config.toml
n_kv_head = 4
head_dim = 32
vocab_size = 8192
qk_norm = false
warmup_steps = 200
schedule = "cos"
batch_tokens = 32768
dataset = "wikipedia_en"
Each number is 128 + 24 x the weight over the matrix's rms, rounded and kept within 0 to 255. Layers, rows and columns count from 0.

# layer 3 MLP down, 128x512, rms 0.13, rows 40-51, columns 0-255
[[147 128 142 180 113 126 145 106 122 157 103 139 124  93 112 122 119 134 138 117 121 120  79 116 131  94 132 122 151 173 175 139 105  80 176  83 123 141 148 156  94 163 168 119 131 147 136 147  93 146 130 108 112 154  92 127 115 150 144 136 142 150 129 150  84 137 148 136 159 108 118  96  94  99 115 151 146 131 105 125 132 166 164 122 147  90 167 118 145 125 142 139 113 170 140  98 118 104 119 132 102  92  93 144  90 114 128 105 159 131 123  95 105 134 134 126 144 116 138 144 154 148 133 138 175  99 119 138 117 130 120 109 161  78 143  91 145 114 125 160 142 123 141 135 111 102 115 116 132 187 135  85 133  52 148 132 131 165 121 105 122  77 130 152 162 103  96  92 166 128 156 129 137 118 126 133 153 150 180 162 113 112 161 119 140 145 124 106 149 114 124 109 146 155  96  70 105 110 158  96 123 102 100 114 145 152 115 178 120 129 136 162 154 103 151 102 107 143 104  69 159 146 126 139 122 122 124 138 136 139  95  80 105 127 137 144 110 125 128 138 130 103  80 118 113 113 102 112 107 154 115 109 108  88 117 132]
 [112 165 113 122 142 105  66 144 126 145 140 138 154 151 121 154 156 111 102 117 115 121 151  88 173  97 142 138 115 133 137 134 100 128  84 105 124 124 109 148 174 160 132 136  93 117 160 146  94  90 153 158 151 151 119 113 145 175 151 125  85 117 133 107 101 116 107 119 119 132 157 100 115 128 135 128 112 131 147 127 140 100  58 149  95 131  90 167 136 138 161 141 147 154 101 128 106 101 123  91 108 167 138 124 109 130 144 104 114 111 151 146 116 121 142  89 117 124 152 163 119 102 111  74 104 133 140 100  92 137 113 140 162 171 147 116 100  78  99 112 120 104 115 165 134 152 139 113 134 117 125 142 120  99 130 100  99 150 134 111 156 144 144 157 122 113 146 155 122 104 168 115 165 153 104 141 122 129 131  96  76 144  99 100 118 130 164 143 145 127 111 168  72 110 147 116 137 123 111 132 103 167 132 129 118 123 172 164 113 173 100 142 101 142 115  94 152 168 138 120  96 127 143 122 136  97 140 117 105 163 128 191 131 133  84 119 135 160 152 121 130 106 130 114 123 132 136 143 126 144 121 125 125 141 142 107]
 [120 122 191 167 113 146 168 157 142 118 163  91 140 118 153 162  98 124 128 124  81 122 139 146 135 124 150 174 153 107 152 146 133  74 132  30 152 154 164 128 126 126  95  91 159 105 127 141 187 104 111 134 128 184 182 117 139 142 178 154 151  92  86 141 123 183 105 137 129 137 145  89 134  92 154 139  99 104 141 127 125  75 113 137 140  86 164 149 129 110 122 169 116 132 159 127 101 156  91 167 114 139 160  86 144 126  99 113 175 116 120 114 136 125 133 107 120 167 136 124 110  84 164 135 135 160 141 173 141  94 183 132 128 148 161 137 146 146  88 113 150 147 133  84 152 109 158 135 142 156  72 112 136 181 144 135 112  74 129 132 142 139 137 143 165 108 152 134  83  98 122 146 138  88 156  56 139 105  83 128 102 112 109 166 120 108 148 126 103 128 143 112  64 132 183  91 132 110 112 124 103 173 116 121 102 104 183 137 154 107 138 164 118 122 132 110  97 145 141 162 116 153 122 113 104  94 118 134 111  86 155 147 104 153  96 149 109 116 107 138  90 110 113 110 101 127 163 140 110 153 112 128 135 134 105 144]
 [178 150 123  97 108 104 112 128 154 147 118 145 137 153 122 149 171 119 113 110 138 114 143 135 122 110 145 132 167 101 110 138 115  88 161  75  80 144 138 145 151 143  96 131 134  89 118 161 133 105 115 128 111  92 126 140 123 121 174 125 149 113 124  87 105 127 102 109 115  84 153  97 119 109 132 139 126 116 159 132 109 140  91  72  83  84 100 111 159 150 176 146 108 120 128 167  96  98 119 128 136 156 121 124 174 159 144 102 150 154 133 109 127 138 155 175 150 135 122 117 103 132 142 132 137 137  95  95 148 133 150 160 111 129 166 156 148  99  87 123 118 102 124 144 146  84 130  98 136  84 152 161  86 129 118 130 102 172 103 104 100  95 139 144 149  93 106 134 143 119 118 132 144 140 132  96  98 121 113 134 107 154 111 125 150 109 126 157 103 128 183  99 129 154 134 115 118 148 113 102  95  74 164  86 171 123 146 166 143 157 113 153 137 141 156 125  97 156  76  52 175 109 117 132 125 116 117  92 113 143 123 107 141 132 138 127 109 130 126 125 125 109 119 136 124 115 130 108 137 146 126 130 126  98 127  88]
 [122 141 107 129 112 165  86 140 101 126  94 127 129 119 105 172 140 126 189 130 147 167  91 116 152 172 125 127 164  88 100 148 139 160 127 150 121 115  91  75 129 129 123 161 142 148 138 118 121 119 136  90 103 110  92 140 152 132  67  97 166 169 173 163 122 153 136 111 141 128  99 154  83 171 130 170 142 114 142 120 118 110  98 128 161 139 111  74 121 144 156 196 187 138 106 131 129 120 115 101 161 172 125 150 139 128 105 126 144 123 118 171 125 142 141 123 100 104 118 159 164 122 100 150 123 176 143 151  99 148  52 131 118 151 168 159 101 129 115 146 130  76 149 147 119  90 117 148 135 110 159 128 124  70 133 141 146  87 113 119 141 111 125 106 104 112 128 141 145 133 122 159 160  91  99 127 116 204 164 138 155 128 155 104 162 152  85  84  87 101 118 124 113 165 145 101  93 143 135 133 192  94  90  85 147 151 141 115 150 162 158  66  77 115 128 142 112 124 112 163 170 116 136 125 162 124 120  86 117 117 129  84 108 146 128 108 173  97 138 149 148 142 129 131 101 153 121  87 104 115 101 118 149 155 119 137]
 [157 154 114 174 118 150  91  99 176 163  97 161 131 134 137 154 133 155 115 148 148  99 124  97 146 170 158 102  94 161 107 146 125 115 147 146  94 111 122 119 120 137 117 113  94  85 125 143 141 111 167  87 103 140 161  98 147 133 130 149 113 148 117 102 141 146 122 154  82 155 112 100 106 115 116 136 142 130 107 154 105 140 140 153 150 108 126 167 111  98 178 163 121 141 128 149 122 125 139 162  79 124 152 106 145 142 130  94 106 137 108 140 113 141 162 163 139 169 108 145 140  91 105  86 126 135 144 141 118 154 153 140 117  89  96 127 117 107 126 128 136 130 158 126 146 140 115 163 138 119 149 100 118 177 118 152 184 153 130 157 130 136 123 128 116 110 170 187 145 115 113 137 102 105 147 147 132 166 174 118 133 113  71 134 128  87 158 104  72 155 139  51  94 142 119  82 147 133 128 115 121 167 122 129 108 124 149 145 118  71 158 136 147 117 203 123 116 106 139 102 138 182 126 129 142 147 144  97  86  98  90 131 117 133 104 133 117 119 115 152 132 124 132 160 114 187  86 139 146 109 102 120 142 111 120 119]
 [128 128 109 119 117 146 143  95 118 141 114 136 119  87 120 101 148 115 157 135 117 119  87 121 133 136 116 136  93 127 105 143 125 159 157 230 150 121 121 146 154 157 158 145  92 150 150 117 137 142 103 105 128 120 123 160  82 141 111 142 151 119 127 173 134  96 126 166 133 159 102 140 116 129 134 110 136 121 141 200 150 142 139 140 119 145 153 123 185 102 131 118 150 130 125  77 117 128 108 120 113  86 135 131 145 118  98 139 105  72 144 120 138 108 115 133 138 124 132 131 123  87 148 136 121 130 202 167 146 142 108 112 125 115 100 132 138 134 166 131 164 173 109 102 137 120 150 124 180 115 139 187 112 124 121 175  82 165 129 159 125 138 142 117 121 111 148 131 175 129  97 139 147 159 143 147 173 118 100 122  99 109 149 164 117 121 103 139 104 165 117 133 173 166 129 133 142 112 151 101 112  86 170 117 125 145 109 129  90 136 151  93 128 114 125 179 125 156 116 147 114 129 133 112 117 118 112 127  75 147 129 154 150 107 109 121 172 145 129 159 176  87  73 169 157 158 100  95 166 166 115 149 115 164 145 134]
 [103 170 105 163 150 119 160 144 109 135 122  99 131 110 132  94 131 119 115 198 135 110 131 118 111 163 150 187 155 134  97 129 140 129 142 107 134 121 140 124 125 125 116 109  89 124 113 121 143 126 145 138 148  97 107 119 101 128 157 137 146 159 130 130 142 126 121 179 115 136 142 105 154 130 115 137 115 155  94 154 127 105 154 145 111 129 146 162 120 134 164 157 137 140 119 133 153 125 127  86 144 149  71 106 211 135  93 109 128 154 133 134  96 126  82 168  89 148 153 105 146 154 120 111 128 133 136 155  95 128 158 121 155 135 131 135 145 165  90 163 148 124 177 136 139 115 120 129 122  98 136 126 162 114 109 147  95 122 140 131 125 112  91 132  73 141 117 145 125  78 151 167 161 124 114 122 120 112 107 106 150 116 103 121 120 138 152 104 132 118 127 106 127  92 128 122 117 117 131 141 143 133 133 155  73 112 125 101 114 135 153 114 107 143 127 130 112 140 127 133 105 116  79 118 127 126 133 157 157 192 106 139 124 142  85 137  88 118 135  96 144 156 167 150 148 151 105 113 114 163 137 119 119 158 137 110]
 [164 124 110  65 102 102 143 133  95 139 119 100  76 135 121 150 128 167 134 141 117 129 154 131 176 119  98 139 116 107 164 131 126 102 111 100 113 142 164 103 134 146 135 127  98 153 160 136 130 171 126 135 104 129 108 129 105 114 143 153 150 114 104 111  92 130 101 125 120 126 112 105 129  95 116 142 132 124 120  94 121 120 115 144 131 147 167 148 138 126 143 109 159 139 173 108 117 125 121 137 133 104 142 142 128 152 147 130 134 141 128 124 145 149 109 151 134 102 125 117 135  98 159 135 135  88 158 159 121 108 161 137 164 133 124 140 106 123 144 101 137 152 125 106 127 120 145 117  93 139 124 109 109 102 123 128 127 114 137 125 157 140 130 123 123  87  93 171 145 106 108 128 149 111 127 129 140 107 123 123  81 106 134  82 116 145 125 136 110 165 147 148  99  81 138  99  87 108 134 151 126 129 116 120 112  75 139 164 141 127 108 112 125 149 134 146 115 108 128 102  73 136 152 170 116 162 142 121 113  92 136 134 136  95 136 153  88 104 135 103  83 136 107 107 118 130  91 124 122 124 140 148 188 131 144 133]
 [137 106 143 180 108 116  90 124 117 124 117 101 155 130 117 129 141 121 159 116 153 132 134 125 110 100 109 141 100 186  98 101 148 151 116 132 171 136 131 137 138 175 133 109 104 133 159 138 137 152 117 108  92 113 118  81  95  74 149  77  97  69 105 117 118 132 114 143 122 116 165  97 110 143 124  98 167 149  94 166 117 129  70 111 158 187 116  84 169 149 130 137 134 118 119 132 119 119  91 113 115 135 102 158 155 146 171 102 103 114 130 130 113 111 122 138 161  94 119 133 134  89 146 142  87 140 106 198 113 108  98 140 131 123 105 121 102 131 147 120 115 131 110 108 146 155 116 131  82  86 131 172 151 124 120 133 146 139 151 149 133 118 129 120 162 151 154 117 105 127 119 178 163 135 146 161 100 120 131 129  85 118 146 150  91 138 136 158 132 111 141 125 156 116 120 110  94 119 159 134 139 127 117 152 153 129 162 167 115 156 125  74 121 172 131 146 139  93 101 148 147 118 122 124 155 134  91 143 152 129 113 108 137 133 122 160 188  57 120 105 126 102 145 100 106 141 109 128 177 121 136 143 151 119 118 113]
 [142 108  91 116 146 125 100 120 150 127 158 107 145 128 103 132 134  93 122 105 123 126 129 125 103 115 102 131 137 142  86  99 130 130 151 139  57 159 136 121 146 127 100 174 115 120 143 138 140 145 128 131 154 153 116 120 140 128 163 113 103 147 106 130 138 126 131 130 132  97  97 145 154 105 123 109 152 106 133 155 103 123 143 117 183 149 132 119 120 119 110 118  97 138 146  95 143 139 160 144 134 194 114 149 123 122  82  66 107  78 133 139  91 157 139  91 101 103 146 116 130 136 125 114 122  90 107 111 145 147  92 118 114 103 164 135 141 152 123 155 129 141 147 164 137 141 125 115 132 151 143 135 119 111 169 160 123 125 127  87 116 150 127 155 152 122 113 134 168 183 141 147 115  91  95 135 130 140 149 136  95 146 155 127 133 106 142 123 107 139 149 146  82 108 118  65 138 165  93 139 133 130 134 115 163 108 121 161 168 113 106 105 170 135 132 145 130  85 163 107 119 100 120 132 163 123 137  93 124 144 136 129 132 136 138  99 161 150 129 138 120 108 137 109 130 117 107 110 132 129 117 115 150 125  90 151]
 [122 145 128 141 161 110 189 112 147 143 164 129 126 153 108  88 152  88 145 126 207 125 110 103 137 160 130 114 118 114 138 112 153 123 126 124 164 159 170 147  93 128 202 135 181 188 158  93 122 175 128 131 135 150 185 162 110 143 124 105 149 132 126 172 106 138 128 136 182 144 161 101 162 162 124 184 157 113 141 157 149 107 134  92 118 123 105 137 112 169 166 130 127 161 123 124 164 125 143  89  99 104 130 161  76 111 143 114 161 103 122 123 106 130 124 145 137 102 128 142 137 125  96 111  99 133 116 151 105 137  73 120 141 108 171 143  95 126 143 120 128 118 152 139 145 117 114 110 127  67 148 138  72 133 118 153 108  50 119 136  93  84 199  77 128 146 133 169 144 154 125 124 113 150 101 159  89 101  60 131 130 125 141 103 129 136 107 125 136 141  94 154 156 125 116 150  84 181 137 169 124 130 123 128 140 106 125 110 119 135 115 105 123  92 131 124 153 130 128 127 113 109 133 112 111 101 142 142 115 124 135 105 166 106 147  67 119 141 105 146 185 143 135 121 185 128 128 102 135 137 125  97 134 153 115 105]]